Part of a small language model's weights: width 96, capped logits.
Each number is 128 + 32 x the weight over its row's rms, rounded and kept within 0 to 255. Layers, rows and columns count from 0. Numbers have three digits each. The size before them is the row's rms in percent of the matrix's.

# up: layer 7 MLP up, 256x96, rms 0.18, rows 243-255, columns 0-95
# down: layer 7 MLP down (transposed), 256x96, rms 0.195, rows 243-255, columns 0-95
# gate: layer 7 MLP gate, 256x96, rms 0.168, rows 244-255, columns 0-95
up243 097:117119124139142050138139128153104202134153090155153126129143143126087151114115066184143194102152102125127158135198120155108138115107179195100155154172097156103117092149121096102127162151113137126096126165145150110133144158070119107186095115136068112173073161130060121174081086177095125149
down243 101:070117096131151135157184111110091120072118136125152116155108097134123109129123130097094099142122145098076052099108106147111132133202143085114108156116164133139120117097180137134123178129143139088130160112126146103093094078161175225220085144086146120154099065155134167124189136119168124109
gate244 102:113099099096158167157084153098130122097065129168160154128152114118097127164128133130115119112115109118094143138116086168144099167150170096156127179109169148133081139151077136141114093177122044161096118115178140124164175139104122186126154130170106114232111089188158129131117146191124096194
up244 103:132100129148107119121234134102140123168131113087063094101068143163079140039137149183141143180139156110130127189052107135131087109134106099152183126134131104125196122140137126162115137154114117148154160145151116094124124134128088140132103111142092170130106176118106174212125128142123158179
down244 103:110129073101078104123061145186168139126163100159101113124180104177100129117173110177087134070128143107115147097120146173094149101139149178113124135073095106129137108131097137095168128127140139116095100195117167106115130131124214118050092086160128101076140102138120085087112169071143127084
gate245 110:076110139142155119129148143131129112101199124102165132157205153179073123142090079092152120147129100152147116085135090112118082162084084163097162203061126133129131116141119075093173134094154126124117169124134188155160168121119170118171129158108043120180107130137076095131130140148100087124
up245 110:172137098166101153058203104138088144161094126165091127125101195096149142136130123108155081122084098150094127111135166123102156147129156152150125152177130131105074112149084157109122137151099122045137104136125044091170087153172120148162120125088119183142169111108085096173184161091100137113
down245 112:052117105077113140140138144108150132112227169124141147158138102163083135175092137139069125165038106140135184127095122151121142115074152127119125138068147113102090136111151121111120111078144116165155141090135153104066120192127142159132126124129139112168123105115144174137108099081168036107
gate246 093:106139135070147156117168103155114143174115124114148195125070205162092108170140107098191131075122158167144104135123147149115122070107144133112111148167134140117124166134058046088091084158171121126132108103179132099095122135167148113072152086162097160166075139084076148120099100128109123134
up246 100:113135076141095104141098143190042075121131149061120118166150110145218098096111131142083152148112144145106132159088122113178088139094139094190142081143139120146103156148133180137164113096146134162137142167161049101130139155099116160107112147133081108135110150153060104176121151125188099125
down246 101:095131142117144115133113198063165162124128183082155146120149200228107094159124135099138132135143130143132107128139081179063099112138112128162053075120113107093129111094087099150109141129115110102114173080148129169160078169069158107114067093142146135148093160131149159125129163125111164146
gate247 100:157159134095130070116108067136173141127127117178151115113111071133120131103170127141149076169143171159147171149160157133115110135138153120105067186131101105133181144122140130166167153056085140122137052165090071132100157131141126106119122038121145160140067167132074133089125081090111163143
up247 100:106129108097099172127228081144093118151135114132091133111174078112103076106155128165178137083089116177094107151115109122103132134078145171105159136170143122120128121115140148112118183119114137149069170130091220156076189107095121145117125127078107168136141141101186122087152129178073117133
down247 110:107106134120162181134141094134168182134155090094072153121132124138152131143171093056123134135186083125117090113093085125147107199131158162050138112168129104091115151107184121168146082112139109128202160083134110140196128140171104118114124196135126159138195122154149119144123114160174134177
gate248 102:104128045163130159093130192104150169108097081160132098139168166102144143105145082157134153114111153143071086118147097165083138153169047116092125145152129146158065145086085134139088149149128148125128118135096105074142161150105174137104115164106162154173109126085186090072094158137189116134
up248 091:142117096125092099164132168172119156168091053205142099100138182101139103112097116056092159120147119152088140108056098169149166173100105104125127200162080156150109166111141124107195105198142098106073070117132110148169137143146142149136124168122115086136137133080140135136140113142139107156
down248 094:114097139107167130156120073102174071152111160149071178148135104094099159133135126138131101144151145080112135155131105106183067071176109133123122121083207110122145136178147180135103095057121088133181105149125191135112148119136085114120209113102131189112076123148161163143121122132100158092
gate249 100:125148130085147092152139127140070131157105072147142115143109158141117099188121120094110122146113140089119084094153089128084103128115158120165059137107145144138049075134152111134149063146143127090165141069081156086177098137104098115152068146111160061142132140101198139114102162193106175084
up249 102:130098167153072106149182144078153140082030137136147131130137171180167109098132166143070095169176167168198106171146144135162142134123109133127180190147141148085116066095167115133109096148137142150181125085146121179124159116178122144163141113090136076144163158154111142109115170140137124130
down249 100:166175124106157104094118107139092130144143120104150131099195142105142156095122123143180124171121133080173109133077142158154121113063166143089183106092156058129145132153093076143170103173118166142091103174116118114136169109188174139099101093154062074075105084114128100111096151120130198112
gate250 100:122163135110135038131043099118143087059080119151154146166107074142086145094146126114121145141122135103148148114151123141125141090102095174171135175116135076152117126104095150120170104149111159065116130120073068124119186138180076107100100139174151136127101210167134105099119101109143098090
up250 108:182103154117153127006054068124116076117149150137105104149123110148145173122116162190125126106131176080132123178087118180184122107131148142117120113119096117076105110110133117059130092143061127123137140142141154101114118131125143145178129103173133117110171130089178159109097116181145161170
down250 112:125116115132159172164111114120040159120153166131131136141133105156155138141156092132114183151074099146105119100132108114098118127169163142117146108131132074090110000147137122129160120172127114106126088081132156108115155153119118061166106139098062134048176067103123145157136140179138147100
gate251 095:170105043126122100157103111118123097145173065142120160156089113174146141101141145106161142105114111059113140141116128141161098174128090096111108152104106096087147100075162108139121109189185118115117133219079098085186113091129137164084081075145164122149114113164094135079088137141095130103
up251 113:118151088082139133141171134106121116111126172140134091188159138160141144136098132128133148139131154152118114148149063083188178139158158107108093109081204142169162142126116171117101145083111101049113198041171139146126126150193182130117147149135100123147154125128163172156130138104119057084
down251 117:128113111068080100110131121071104116124169091084096089153192111147081089149150155135210099110118084071122157156098125123186152151116130075155159175142123115129150130133147107112139112214160136150098197137160132057118136145099205119137154111121119110127102084094117111094151148159103126087
gate252 096:115059113099164167151138125105160194161142085131102166101166152195147130101122099112096135075159157075139167148149121117100118100144108077111155176162171091107128147122179117180163153096130121120112179130185151136056158129103084178183082111143138159097150093130135162148147115165063126109
up252 092:154124137119133094081147108144171064129198118153156180116139083155148092134116096067148155110145100097153114131165179154152078175089142167158111088121048142092139099128066185123147129125129145070116086115142131115081150130103093121164190086104120133119137127130128100158183128093170062158
down252 092:152145093119115151123160118127149144183081139090125114159080092155173143121108192114161104194146135176151106180113086104092133089160102146083125117177164069162157138141168174199157120121141150084146154102113120112183090164116144169091065145135163195162122123161125101169153102123108080102
gate253 088:164090094172152099148139164139120123061051124120160138163148154124111141184147132182110153126160146151094097150138050082141133157148111099124130166157128082162132135101178199148138144131073061152123122153078132170124107101135090153178101120116116097123105143095196162137081111153071170151
up253 098:146135102125158109110152135113105122126118114162100093147090140066124154156160121155040125061156147132083140110204116166149150111167121155135163147145116053110097056162152129124076126061109140141156117149117205084165156143090158160096155155130104082140108172174123130179131178104114123123
down253 093:170136143153109183117128183173129105106099143127173156081157077149080112093117132138180162190082064145183081137112136063110075144124190105133126120159132133166180171139144116153132169156147183110105189146119091159076126097180084111145113116118117120153159100122144166105158125170138128087
gate254 096:133125154135141119143138204136091064156095127099109088101157187082100104176146098103091105110204123127158126069136180150124114120155120109153180074169076188116120094148115133143157121080192101158130173079133121136130133139127153158111109094152116133181112164154164119045173118114102110107
up254 101:070100111151126174119089160190120077101135148117118086198132102147150150085119144143108126184104156110119123108189111061110073137088129136125104098112158101161098076128118134143118120084133147140100074089088150133076157196151148143079104149072114129110159225094123137103110121091129117091
down254 104:120107145107114119128077106122070094144153110094116118115117142105108143156160124142108178165142119150144108172167130135154165139176163185097066129132176126189129151115167078070084171163127107093098085161168137143180156071131135039122153112099155132074118050166137160088102152127124123170
gate255 103:147184159119147141106081081150138146108099130162101184147124100097114156179157143098075124178113129124168120100173139121142163108121082139080149172115161096143129207089135157160119090137104137076123201140116075106102120160146181155126137136112175174173109127185122111079107083093140204116
up255 099:113144155177100138155122108153175134154163098103116111183070073107102131119168100104116163110085138117131110162154107163082110053171140119123180124094151186167151138153135143149152103102117123162159132126041067101148122139116135162179153152169136120073126205120144178116105094109112203136
down255 100:149148077159153135186097142118161116084153106138088117108127101214168146140114102101158102130081201175154161112112081078141179134153076122098084151119150161070121115126149130073122127168120135133219100165163103092129124120100151087125123131126129177111127096107076152112144090097115168070